Part of a small language model's weights.
Size: 23 layers, width 160, 2 heads of 64, vocabulary 1548, 6.95M parameters.
Architecture: LayerNorm before each block, learned positions, biases, tied embeddings.
Training: a variant of SOAP for these matrices, 350M tokens, 2670 steps.
Each number is 128 + 24 x the weight over its row's rms, rounded and kept within 0 to 255. Layers, rows and columns count from 0. The size above them is the row's rms in percent of the matrix's.

# layer 19 attention key, 128x160, rms 0.0414, rows 88-127, columns 0-159
size [108 104 101  88 102 101 105 105 107  95 100 105  98 107 109  95 102  98  96 111  97 104 105 103 105 102 104 112  98  97 107 105 105 104 106 101 102 103  97  90]
[[109  95 138 128 105 104  99 128 149 139 129 141 118 114  99 129 144 155 159 132 128 107 100 110 159 104  93 109 129 177  96 130  89 171 116 132 138 115 132 111  92 137 162 135 119 134 154 115 148 102 105 119 125 165 107 118 114 168  97 195 113  91 154 131 103 132 153 136  87 134 157 142 115  99 127  84 165 114  99 117 156  90 112 116 101 115 108 174 106  97 130 153 133  97 133 182 142 156 142 156 123 157  89 130 118 109 155 133 114 128 174  91 104 148 162 138 102 123 119 166 140 113 151 107 155 113 150 129 119 107  73 156 107 126 117 122 130 148 143  94 136 156 110 152 161 120 151 154 117 110 165 121 148 126 134 139 129 150 180  92]
 [121 152 140  93 112 109 110 136 155 117 140 108 135 112 148 107 156 100 134 104 173 113 150 126 155 171  87 172 118 179 156  96 132 135  96 106 143  94 131 153 132 104 124 137 131 133 124 115 181 117 154 121 105  96 129 154 106 128 136 143 131 142 115 107 110 110 149 143 104 122 110 164 125  72 107 176  68 121 104 149  85 120 127 123  99  93 141 102  84 142 120 150 130 103 134 166 123 114 113 103 139 150 141 151 126 141 164 137 115 136 120  90 119 154 105 143 163 134 118 134 100 135 151 160 122 170 127 144 155 111 138 171 106 132 125 110 139 200 117 132  90  98 169 135 123  83 120  80 112 143 101 156 157 118 132 129 156  97 129 140]
 [123 144  98 157 166 156 126 120 126 161 120 121 126 128 111 170  90 140 138 130 126 122 128 147 115 142 164 112 161 140 166 103 140  78 146 141 134 123 174 128 121 158 129 167 124 113 163 147 119 136 151 148  86 130 165 123 116 135 119 117 123 123 110 102 158 160 152 142  95 135 128 118 136  99 135 118 115 117 157 156 100 111 167  84  77 182 180 127 142 166 122 116 144 155 119 112 116 109 148 165 161 175  97 110 130 118 120  72  98 152 137 162 161 154 130  90 127 119  99 141 137 192 110 104 140 160 121 122 110 140  89 112 131 128 155 133 126 146 104 138 161 130 133 138 130 143 107 118 152 154  86 153 144  98 100  97  78 129 136  99]
 [101 121  79 129 104 157 135 124 130 129 159 105 125 128 155 137 121 166 147 108 138 111 133  99 112 125 116 143 103 157  98 112 142 152  89 102 168 135 162  98 124 143 168 123  75 126 156  83 167  83 160 156 130 120 148 145 131 157 111 123 145 142 144  82 108 183 140 111 108 153 135 107 123 133 153 108 149 152 128  95 128 147 145 148 159 136 145  92 106 127 143 159 118 120 107 188 142 144 121 114 120 149 117  94 147 147 140 129 115 122  94 155 116  93 113 104 131 157  83 122 125  93 104 116 115 129 121 117 110 104 131 136 111 121 127 143  97 172 191 152 149 118 117 115 119 124 125  88 106 105 117  94 103 161 165  95 155 179 133 174]
 [ 74 132 146 103 150 120 116 158 140 125 114 133  86 158 117 120 109 101 112 121 117 154 100 178 144 144 127 141 120 131 125 135 119 110 115 105 156 144  93 143  89 154 171 118  98 130 161 119 131 110 148 106 157 121 125 114 146 122 149  99 165 118 125 126 138 118  94 115 136 106 109  97 138 134 194  94 144 140 121 125 116 141  91 105  87  88 118 141 143 169 113 170 146 119 104 167 132 158 121 126 139 144 135 150 140 130 185 110 142 139 144 178 155 145 114 158 145 115 158 114  83 140 111 117 134 118 148 129 104  81 106 134 132 126  79 108 141 109 157 128 151  84 133  91 166 137 104 169 130 117 149 105 158 168 104 148 136  64 152 119]
 [128 101 119 102 129  89 105  71  89 117 128 146 115 115  95 164 141 173 133 172 120  89 142 158 127 178 158 134 136 103 129 127 152 154 125 101 114 150 159 120  96  95 128 139 116  84  76 114 126 151 136 109 122 146 118  95 126 105 104 142 128 127 121 138 151 140 137 112  78 130 131 146 133 136 143 150 112 130 164  87 103 132 156 111 127 136 126 142 109 128 159 141 127 149 131 139 120 129 124  98 104 118 107 173 102 112 128 171 113 126 150 127 156 135  84  77 150  93 161 130 124 135  92 192  71 132 116 154 110 119 144 131 135 155 179 145 119 103 118 103 142 126 134 165  93 155 144 109 136 154 158 142 138  72 130 100  89 125 116 119]
 [185 122 131 126 122  73 133 117 110 118 131 160 133 149  98 105 121 159 126 116 102 126 139 186 156 167 126 101 152 130  99 158 168 152 126 104 113 195 126 176 119 104 129 139 132 150 160 125 130 157  98 125 167 131  90 114  93 114 146 116 178 130 165 118  74 136 161 130 140 108 134 155 130  96 150 113 116 150 146 119  94 121 107 122 115 151 104 143 131 131 123 131  79 109 136 139 157 165 119 129 129  84 140 136 184 110 128 116  95  99 133 119 154 108 106 116 125 118 140 142  81 129 127 140 108  95 112 151 127 148 117 160 100 118 124 164  95 202 135 122 151 126 119 153  93 106 142 132  97 112 131 152 106 126 122 111 117  98 143 124]
 [144 130 137 155 132 163 132 124 102 182  98 172 151 114 145 157 104 141 138  97 136 160 110 133 104 153 113  99 153 122  86 159 103  94  94 154 146 160 129  94 114 162 116 115 122 158 140 110 125 129  90 102 130  89 130 155  96 113 131 128 100 145 135 104 113  90 113  72 152 143 170 136 130 123 117 151 118 157 176  83  99  99 119  65 131 124 111 103 118  99 130 150 164 126  99 160 148 128  80 106 108 111 124 126 109 132 108 156 105 138 135  96 137 168 124  73 111 172 130 146  80 132 118 109 148 110 149 154 173 135 133 153 124 131 146 102 114 142 120 133 124 141 174 144  84 109 154 132 142 119 125 159 139 132 102 130 122 138 146 118]
 [124  77 100  99 158 133 110 156 146 145 131 119 170 121 111 131 118 147 133 164 111 114 155  89 153 125 141 113 103 115 153 133 154 147 110 143  80 111 141 149 140 124 103 160  81  75 122 129 171 142 180 142 102 111 148 134  90 135 123 143 103  93 115 134 146 117 157 145  98 132 105  87 130 146 114 163 153 149 165 137 113 158 148 137 157 137 123 113 163 109 151 104 129 162  90 155 140 104 147 102  81 131 143  97 137 113 162 145  86 121 144 169 133 121 128  92 146 140 112 133 148 162 105 101  98  94 169 144 139 166 137 151 166 106 147 123 138 127 100 126  89 194 126 128 103 119 134 102 127 106 122 129  75 149 139 142 126 117 133 123]
 [ 72 133 132 114 126 135 137 115  92 133 117  96 127 134 112 125 114 124  87 129  90 175 123 201 164 110 109  85 117 128  93 154 115 159 176  91 129 147 132 157 141 152  75 131 140 114 115 158 169  87 143  92 120  76  99 186 105 141 159 155 137 154 144 114  94 124 132 123 163 124 128 139 122 163 143 130 131 113  92 118 118 149 109 110 160 151 123 160 151 131 108 141  94 135 132 138 158 121 130 133 133 136 153  85 110 119 126  80 104  94 154 108 126 103 170 139  92 137 154 134 110 124 117 165 128 174 141 126 154 133 113 129 109  96 124 120 110 147  91 137 124 144 153 129 145 125 103 166 124 131 165 107 168 113 137 121 144 105 136 148]
 [119 109 129 131 107  97 133 115 184 124 121 143 117 134 134 160 101 103 121 130 135 128 146 117 127 123 111 129 139 124  93  83 143 108 118 104 134 121 125 132 162 135 166 122 108  74 128 160 163 125 123 108 125  94 113 132 118 126 155 110 149 159 125 146 150  94 108 137  84 124 139 117 135 126 195 124 119 113 180 133 147 166  94 121 124  99 139 159 146 101 121 111 159 115 123  85  85  91 121 114 118 110 150 152  93 100 176 136 132 136 133 125 157 104 174 106 134 117 130 148 123 149 155 144 141 183 150 150 151 156 110 130 174 142 121  93  98 109 156 154  79 136 123 142 137 165 122  96 149  96 132 141 157 181  62 111 100 127 145 151]
 [146 110 153 137 138 138 146 142 117 143  83 119 152 124 121 117 129 150 152 110 128 146 154 123 118 145 133 144  89  95 122 153 120 164 106 169 143 120 124 150 183  84 132 109  98 140 136 119 109 119 147 150 100 140 160 164 142 128 155 158 126 120 182  90  81 111 133 110 105 149 101 146 180 138 159 139  99 131 174 134 121 103 139 154 136 143 133 135 112 103 166  91 163  69  95  91  94 119  81 131 123 166 142  91 139 110 149 126 141 134 168 108  89 121 106 123 117 160 125 100 156  96 139 138  82 151 125 132 102 164 145 114 113 100 144 104  95 135 129 146 177 152 131 128 132 118  96 172 128 113 117 128 127  94 123 136 115 138 173 105]
 [124 139 112 100 139 124  99 153  86  89 160 128 101 114 137 114 157  85 130  97 130 134 136 103 142 115 161 126  93 123 164  85 125 100 144 141 105 121 165 120 126 139 110 104 173 136 128  91 131 139 128 114 149 148 166 143 108 176 156 156 128  80  86 121 122 145  96 128 143 116 117 136 153 120  95 109 110 136 126 113  96 127 135 166 131 121 121 116 129 160 138 134 209 144 147 163 128  96 122 141 133 128 147 122 111 144 110 134 180 116  85 119 134 115 155 111 107  90 136  97 100  89 140 132 123 141 123 155 123 146 160 137 122 133 167 100 150 115 153 163  56 120  76 169 174 154  97 123 146 135 102 103 146 127 127 113 110 144 150 127]
 [130 166  99  91 104 159 142 165 108 100 118 135 112 106  72  82 181 143 139 119 119 174 141 147 160 131 139 116 109 110 136 147 110 122 126 146 121 103 121 125 145 128 115 160 107 144 112 109 134 142  94 144  84 156 161 122 138 123 159 135 147 122 123 172  96 136 176 141 124 145 118 150 125 124 147 138 131 115 144 167 122 137  91 109  62  77 144 101 110 136 128 126 104 116 127 201 110 126 141  97 119 145 163 134 123 159 107 111 161 113 136 143 142 103 100 171 117  93 142  99 156 126 145 119 128  88  99 138 170  87 143 113 127 123  97 107 128 112 143 150 151  93 136 144 124 133 157 114  91  87 140 134 131 158 128 167 115 146 117  85]
 [128 137 132  95 114 122 127 119 104 123 135 117 133 122  88 149 116 158 115 154 161 107 119 104 148 107 129  86 134 109 125  85 149  71  92 133 117 110 103 129 154 131  86 157 138 121 126 127 136 168 105 137 107 165 158 141 143 128 115 150 101 111 119 126 139 140 176 140  91 133 150 142 126 108 113 118 112 143 118 127 109 118 151 154 121 164 133 160  88 132 155 100 114 188 109 122 113 142 116 118 142 155 135 114  83 122 104 159 129 165 193 137 162 147 161 114 175 154 169 109 117 152 131 123  97 163 137 140 114 134 132 113 137  78 110 166 152  87 120 125 110 103 130 158 147  92 135 156 119 105 134 147 150 109  92  87 142 179 184 146]
 [139 145 183 152 137  96 139 134 104  70 117 135 121 163 141 140 106 112 158  98 148 131 141 111 172 128 107 155 135 118  98 138 146 130 129 109 113  85 113  83  92 153 175 119  89 117 104 109 139 124 117 128 145 179 111 135 117 118 129 136 166 149 144 120 158 149 136 131 156 125 146 166 160 153 117 119 129 122 131 119 150 131 114 165 125 105 119 128  94 147 101  97  64 158 130 110 172  81 112 152 117 150 128 134 162 156 100 132 158 151 117 107 105 137 124 116 145 131 137 111 144 110 134 123 131 138 116 106  74  77 148 157  78 131 184 129 123 141 134  93 123 117 165  73 105 137 123 132 153 121  99 140 128 125  87 102 148 143 112  93]
 [123 102 130 111 116 100 125  93 133 152 120 141 123 114 147 156 170 152 110 119 176 146  97 151 164 152 105 119 118 161 141 153  92 137  75 137 156 155 121 151 128 134 122 135 119 183 163 138 124 107 122 143 141 106 140 118  81 157 126 113 144 110 139 137 139 165 119 141 138 131 130 136 118 124 151 114 140 151 129 111 134 116 109  79 129 103 121 120 108  79  84 128 182 111 161 144 150 137 113 149  81 134 160  92 141  94 129 101 117 125 118 118 179 163  72 151 177 108  77 111 136 142 119 115 133 113  96 124 132 124 100 101  94 113 133 150 107 125 125 124 163 125 137 125 127 172 146 131 112 102 116 200 121 147 118  71 165 119 129 130]
 [143 163 100 100 124 156 130 155 132 146 107  97 172 110 144 125  97 121 135 158 150 111  71 113 108 109 150 144 164 125  86 129  97 125 175 114 146 177 109 146 144 132 128 144 135 145 112  75 167 112 126 125 132 159 123 114  81 161 161 149 141 132 154 131 154 168 133 159 143 154 182 125 127 121 149 160 118 124 114 121  99 131 111 138 126 124 113 158 106 123 101 136 143 114 132  90 136 127 133 148  92 129  91 122 108 141 160  95 120 118 138 129 154  87 135 117 109 125 177 130  78 125 139 168 136  91 116 126 149  93  75 129  80 142 146 147 138 159 153 146 132 126 165  99 105 105 167 105 116 122 179  91 112 154 116 111 124  96 125 123]
 [149  89 120 140 197 117 143 107 113 125 142 146  72  93 138 119  74 123 172 114 102 133 125 121 120 125 104 139 156 119 149 145 111 126  84  80  86 142 124 130 123 101 143 138 180 138  70 116 115 126 138 112 101 136 145 117 177  84 135 153  89  97 147 125 104 106 126 141 149 159 119 164 143 155 119 132 123 122 111 127 136 159 123 112 149 186 157 118 130 125 134 135 113 142 103 140  74 158 146 107 124 136 145 114 135 154 104 104 121 155 125 133  94 135 145 103 142 134 163 107 133 118 109 163 172 171 154 109  78 155 126 107 164 158 125 118 133 149 126 126 117 119 152 129  77 119 142 129 144 150 100  89 118 106 144  97 133 132 133  95]
 [143  97 159 116 122  86 121 129 103 151 102 122 137 134 115 141 120 171 158  78 116 124 112 139 132 174 115 119 140 136 169 114 102 180 113 108 145 166 166 120 109 162 128  69 104 136 146 196 122 101  64 104 161 143  96 133  95 165 128 161 141 161 122 127 134  61 168 148 151 107 112 102 169 114 117 118 105 121 143 144 144 148  84 115 136 111  95 108  94  99 152 111  87 148 135 128 143 112 147 133 102 139 136  86 121 128 142 146 106 150 121 165 104 130 139 132 142 132 113  89 139 112 124 129 159 139 108 118 123 138 118 101 101 121  97 124 164 150 147 131 117 130 143  95 120 117 139  98 102 123 136 166 135 141 101 138  86 128 109 124]
 [127  50 123 147  82 110 165 132 140 103 129 164 107 150  74 140 115 159 124 140  84 116 133 146 145 117 167 128 116 175 136 134 155  95 142 133 119 149 149 120 156 123 124 138 122 163 135 141  91  69 155 114 132 146 111 114 120 123 106 155 158 114 104 119 111 123 152 145  97 187 143 114 122 121 108  99 116 170 108 115 114 123 145 155  95 128 125 173 168 146 147 147 171 162 115 116 146 129 100 161 133 141 126 126 129 104 105  87 179 136 103 113 173 107 134 139 128 148 141 156 113 138 120 114 108 138 107 132  58 146 154 149  99 159 136 152 130 118 148 170  84  98 111 115 147 138 125  97 142 137 138 133 112 132 109 145 123 117 107 136]
 [123 106 143 181 114 165 136 138  97 147 169 176 109 138 119 109 156 110 164 162 110 145 120 132 151 135 136 194 128 133 126 118 120  79 114 160  99 136 121 115 121 129  99 139 137 154 138  65 137 134 132 137 143 130 138 151 142 107 106 116 123 138 101 139 126 157  75  93 152 135  98 153 131  96 132 137 127 150 133 115 134 140 107  88  59 138 131 131 133 123 147 161 122 177 168  92 106 133 117 166 106 133 117 142  79 129 110 112  93  69 142 116 113 123 131  86 170 116 132 162 155 156 127 122 130 186 157 140 142 132 117 127 115  78  93 141 139 120 163 159 150 131  93 151 123 129 136 116 101 129 152 121 101 137 140 107 123 149 114 123]
 [119 143 153 110 145 147 148 154 168 137 137  96 169 135 115 113 113 100 131 185 131 144  71  90 145  98 115 128 106 148 148  95 136  93 100 124 123 137 119 135 161 111 141 108 123 109 173 132  76 162 144  77 146 109  92  94 104  94 151 119 155  86 195 100 105 107  87 162 146 122 108  88 127 150  99 129 161 101 119 149 131 106 136 149 139  79 138 129 128 127 110 124 125 155 144 106 122 149  90 112 114 119 152 177 121 101 137  94 110 118  79 132 136 134 127 159  96 119 157 119 155 124 105 137 158  80 108 152  86 117 135 142 135 122 113 135 129 137 131 124  86 138 131 134 114 151 144 168 127 101 108 110 107 140 153 140 120 115 139 123]
 [155 171 118 111 124 146 146 114 150 142  87 111 145 138 122 125 103 101 144 108 135  76 115 186 118 110 156 122 154 144 141 138 139 133  83 141  86 157 101 135 135  93 176 148 105 105  76 132 120 139 126 169 137 161 163 152 119 115  97 158  76 143 134 177 165 142  99  97 102 117 149 118 123 108 131 108 127 148 125 131  90 122 127  84 123 160 129 153 100 157 107 135 131 102 128 136 159 136 119 133 116 121 163 169 146  92 149 120 145 188 112  72 122 135 142 125 119 116  91 151 107 120 149 154 123 129 134  83 122 112 146  96 159 110  93  95 109 143 140 148 104 145 143 115  87  98 117 121 155 165 116 126 124 134 127 118 158 136 162 117]
 [139 137 103 128 120 124  96 129 121 138 125 126 162 149 144 110 145 147 141 132 173 121 121 130 133 162  89 126  81 109 127 111 159 104 100 110 120 135  83 106 128 139 164  96  91 168 147  83 141 175 141 105 140 110 154 136 108 132  90  86 120 138  90 118 148 139 156 148  83  84 131 140 137 136 110 132 114 101 119 145 144 114 169 177 105 177 165 123 119 163 103 175 107 128 129 142 110 100 160 153 135  86 157  89 119 106 144 101 122  95 111 117 100  87 151 125 102 125  89 153 131 117 112 112 143 132 128 135 163 122 127 117 121 142 147 167 113 157 121 178  95 155 149 151 138  98 154 144 126 135 177 130 149 151 134 121  90 140 140  86]
 [140  68 105 147 166 140  86 160 156 140 170 133 167 131 106 104 101 101 152 110  91 148 159 111 112 163 125 180 136 144 107 135 142 116 126 117 110 120 155 140 175  90 119 128 136  96 127 138 135 115 124 149 126 138 101 106 187 121  97  71 155 112 175  94  97 100 119 157 132 114 129 126 114 147 131 131 113  94 134 148 177 149 113 135 102 129 127 126 131 141 136 130 122 140 143 107 112 109  77 138 185 137 136 117  74 140 129 136  96  91  88 133 106 124 111 108 136 118 142 117 143 133 100  79 121 129 132 151 111 151 103 128 164 130 102 144 107 125 141 156 164  94 109 130 143 156 122 114 164 117 114 117 132 113 140 164 157 129 167 172]
 [167 123 176 126 125 113 139  92 124 123  94 155 102  90 123 113 140 156 131 140 169 124 144 148 100 121 126 126 126 134 156 109  98 165 110 141 139  97 148 171 116 180 109  83 119 103 164 134 135 164 141 162  93  99 155 122 146 139 130 155 134 140 130  71 107 109 142 169 125 120 110  91 105 134 116 152 117 152 120 121 151 144 111 109  91 119  86 134 133 145 115 120 187 110 123 130 112 111 148  95 100  89 122  65 145 106  82 117 103 102 152 133 138  93 109 143  66 163 138 138 117 150 105 158  93 127 149 113  98 114 131 142 130 116 158 123  91 135 161 186 120 112 147 143 113 134 113 144 125 140 124 162 126 126 142 111 161 149 128 110]
 [ 93 125 111 124 153 166 161 108 107 116 149 104 104 138 173 152 101  94 143 148  99 178 134 114 115 110 112 139 104 128 157 106 124 122 136 172 101 129 139 129 146 103  75 120 103 122 119 145 127  99 111 140 167 121 161 125 121 117  73 139  97 120 135 126 108  89 152  98 115 116 140 126 106 107  77 158 144 107 156 145 128 146 132 116 134 125 128  90 135 161 188 128 101 140 129 110 118 113 163 135 126 154 121  96 141 152 102  87 136 123 147 168 124 123 125 123 169 139 127 133  77 109 119 122 115 127 169 122 135 152 115 108  60 132 113 113 122 146 152  68 122 128 111 120 184 142 168 127 156 121 118 107 140 139 151 156 193 144 146 127]
 [127 149 115 140 101  74 129 138 110 144 152 202 122 136 142 114 153 110 145 133 149  78 124 119 106 158 152 112 129 146 155 145 148 121  98 119 106 130 124 117 159 131 202 150 167 128 118  97 156  52  91 132 151 130 141 135 118 163 104 136 157 157 123 143 135 132 110 122 128 120 138 122 138 105 156 103 131 102 118 166  98 147 144  98 115 141 100 122 115 146 129 143 138 139 141 128 189 166 109 159 109 124 108 147 118 158 107 116 100 131 130 134 108 148  88  85 150 112 110 115 152  93 156 154 104 105 138 150 137 112 104 160 139 121 167 151 109 115 129  93  80 120 135 122 167  98 117  96 134  80 125 114 146 122  88 122 172 140 138 122]
 [153 149 141 154 115 155 126 136  87 120  74 116 116 116 124 154 145 170 113 138 136 181 120 118 146 129 171 146 133 155  89 126 141 129 113 130 113 137 111 124 136 153 136  86 106 148 119 106  91 136  99 134 156 125  92  96 108 137 147 128 109 152 140 169  96 112  99 160 156 124 131 125 179 144 110 112 136 131  66 137 114  77 121  90 168 128 126 165 117 133 146 129 119  73 119 151 139 132 160  92 116 136 186 109 109 125  90 168  81 135 105 131 114 117  75 108 103 123 121 136 128 154 127 145 155 100 148 138 134 125 123 139 142 144 124 126 149 136 133 132 146 123 118  91 100 106 130 163 120  99 144 108  86 107 156  95  94  80  90 144]
 [118 153 128 132 140 164 144 101 117 103 163  98 159 180 150 119 166  89 129  98  77  94  86 120 133 170  98 129 125 125 105 145  83 139 148  98 117 124 143 102 145 141 161 125 134 130 149  97 147 174 120  97 157 117 153 121 141 134 124  81 154 106 146 134  96 139  84 138 151 131 103 161 136 113 156 111 152  98 105 161 136 118  97 172 144 111 144 116 145 128 132 142 131 163 158  91 123 161 127 147 117 174 124 189  99 131  90 108 148 115 156 131 130 126 124 121 106 121 112 128 133 107 120 118 113 127 171 152  90 137 154 132 120 122 144 135 124 112 131  71 125  85 130 120 168 157 138  87 112  93 103 146 107 141 119 123 182 124 147 113]
 [100 123 117 116 107 123 121 121 101 119 147 117 121 115 139 139 149 128 135 142 161 146 173 134 109 111 106  88 138 110 119 138 149 134 106 131 143  69 141 159 123 132 123 141 105 135 111 124 148 151 136 117 116 136 121 109 106 142 138 123  88 140 139 126 112 155 120  85 160  96 146 134 135 108 105  91 134 124 145 184 142 148 129  96 143 129 144 172 141 177  96 150 158 187 158 135  84 143 113 158 102  91  79 156 136 140 158 112 154 108 147 110 147 185 149  88 157  98 105 130 108  99 154  91 158 156 130 117 111 166 132 105 115 167 126 104 137 122 145 156  92 152 114  93 101 114 131  86 153 133 111  82 166 132 155 117 119  94  96  89]
 [111 130  84 126 125 179 138 158 120 124  95  83 162 133 126 150 123 197  84 100 171 136 134 125 129 152 111 122 139 129 108 122  71 148 131 130 160 104 109 144 154 131 143 161 106 141  88 150 142 145 111 106 121 122 137 126 107 120 126  89 124 151 134 112 178  95 148 151 154 120 164 147 140 144 161 107 146 155 108 131 150 175 116 101 129 115 148 124 142 130 112 126  81 136 115 184 149 118 129 165 135 110 108 106 135 181 140 158 140 149 118 106 126 127 125 109 127 118 127 125 111 166 141 124 180 143 114 118 133 161 137  77 101 144 121 152 131 107 149 117  74 113 139 127 146  90 124 177 161 137 126 177  91 148 134 111 142 100 104 135]
 [143 128 165 146  76  65 142 135 124 192 137 129 142 117  81 144 106 120 102 118 151 156 132 151 126 134 161 162 140  90 103 103 150 155 141 137 135  92 176 133 141 100 138 140 145 164 134 120 129 145 132  86 144 115  93 115 150 133 116 118 112 137 117  97 138 177 141 108  81 159 146 152  90 105 145 150 131 112 168 107  99 100 124 154 143 137  62 133  88 111 168 118 106 146 114 126 122 131 157 118 108 120 148 126 121 120 130 101 124 150 119 116 119 114 103 116 114 151 140 142 158 148 126 108 163 115 156 131 187 115 138  93 130 103 137  97 131 159 110 159 151 131  97 132 102 109  99 149 153 174  97 162 136  81 129 121 133 138 123 107]
 [160 123 128 115 135 130 115 120 149 123 181 117 129 143 152  96 143 172 112 170 146  95 181 115 105 120 125 132 133 133 122 121 139 101 150 126  67 130 128 139  96 136 113 120 152 129 101  97 151  84 168 144  99 129 113 150 161 140 146 123 108  68 142  84 102 144 145 128 149 139 111  93 151 112 117 120 147 114 135 133 119 155 143 116 140 139 141 126 112 167 131 145 102 127 130 122 141 120  91 174  95 134 127 112 129 106 155 127 151 144 118 155 143 117  87 178 144  62 138 118 128 125 121 108  89 116  83 156 115 131 137 107 128 116 133 129 103 126 106 127 137 119 170 144 175 129 119 146 113 149 120  67 179 215 129 120 126 114 129 150]
 [153 139 132 132 137 104  82 179 140 179 142 150 128 121 139 155 132 155 131 178 130 163 136 111 147  97  97 126 116 129 145 140 124 115 108  96 173 109 116 116 105 144 166 124 149 127 150 128 166 113 112 116 113 113 159 113 145 142 116 152  79 160 128  93  74 125 162 147 162 124 144 175 133 117 125 119 151 136 122 101 173 152 124 117 126 144 124 123 150 161 107 119 120 110 139 117  97 114 140 150 149 159 112 197 149 137 134 145 120 137 125 153 136  90 122 156  75 114 118 103 112 121 130 151 112  68 119 155  68  97 114 134 105 127 157 119 125 139  94 109  98 117 128 142  88 148 117 105  49  99 131 133 138 125 139 107 144 144 128 127]
 [139 133 150 129 130 126 170  97 133 135 142 153 106  60 113 156 126 147 145 143 136 124 162 212 120 192  91 147  91 160  93  96  84 109 126 100 155 147 130 137 140 101  91  98 143 136 152 138 112 134 138 106 157 143  96 110 116 185 144 111 124 167 159 149  71  96 135 137 141 137 169 134 137 137 151 150 162 124 128 124 116 131 113 123 122 152  98 105 116 120  94 106 121  81 106 138 150 159 118 148 122 162  93 155 155 120 104 140 127 136 149 130  94 131 149 128 119 102 115 152 114  59 139 110 165 117 119 129 145 109 121 131 103 148 144 149 108 147 140 127 134 120 132 134  95 122 128 137 173 134  89 119 140 130 134 120 138 114  97 153]
 [131 106  88 159 131 150 128 102 103 114 103  72 111  69 101 126  91  84 114 165 126 134 119 113  99 125  95 123 161 102 127 137 160 142 121  90 164 117 151 197 134 117  96  83 140 170 134 124 111 148 140 111 140  83 171 101 140 171 154 143 119 163 125 136 112  97 157 152 141 135 141 153  93 148 156 106 137  92 152 109 132 119 132 129 128 118 150 136 165 106 162 150 119 143 125 146 102 137 173 134 131 113 119 156 150 100 140 113  97 133 121 130 153 143 107 112 126 135 125 142 102  90 135 135 139  85 100 134 119 105 142 130 152  93 141 116  96 100 114 153 154 138 106 144 173 156 153  96  70 145 136 122 115  90 111 134 146 146 139 131]
 [149 104 130 145 139 143 113 120 123  92 164 108 117 107 138 135 127 147 178 126 101 133 128 142 115 123 120 136 129 138 116 143 114 131 103 112 178 126  85 111 136 116 145  87 133 151 123 184 157 118 120 109 135 167 183 140 129 146 134 134 162  98 128 180 132 142 169  78 145 141 123 138 130 142 112 123 170 130  88 136 119 143 123 162 121 142 133 131 125 157 148 155  90 129 145 115 120 147 103  69 156  90 144 133 111 125 159 122 158 124  86 127 144 151 137 150 100 138 123 138 113 141 135 112  86 122 165 110 134 169 125 112 126 151 162  98  98 136 158 126 176 132  89 133 150 139 117 154  83 120 110 144 113  85  82  94  86  58 146 147]
 [105 151 122 123 129 129 148 136 137 170 104 124 153 147 134 125 164 126  69 120  79 133 102 123 126 154 145 140 133 129 172  85 155 111 135 127 141 192  85 130 144 120 122  74 161 118 141 148  91 118 171 119 162 138 113 115 129 178 106  98 164 173 140 102 131 122 118 134 132 155 133 183 132 156 151  88 163 113 108 125 108 129 119 105 105 128 123 115 141 130 136 115 111 171 111 151 167 124 152 108 108 127  88 165 180 133  89 140  97 133 128 110 133 130  84  91 108 122 153 107 136 115 110 112 134 146 170  88 133 107 147 162 132 134 132 148 139 153 133 148 140 188 138 157 125 126 140 135 105 117 126 127 116  82 118 107 113  90 131 100]]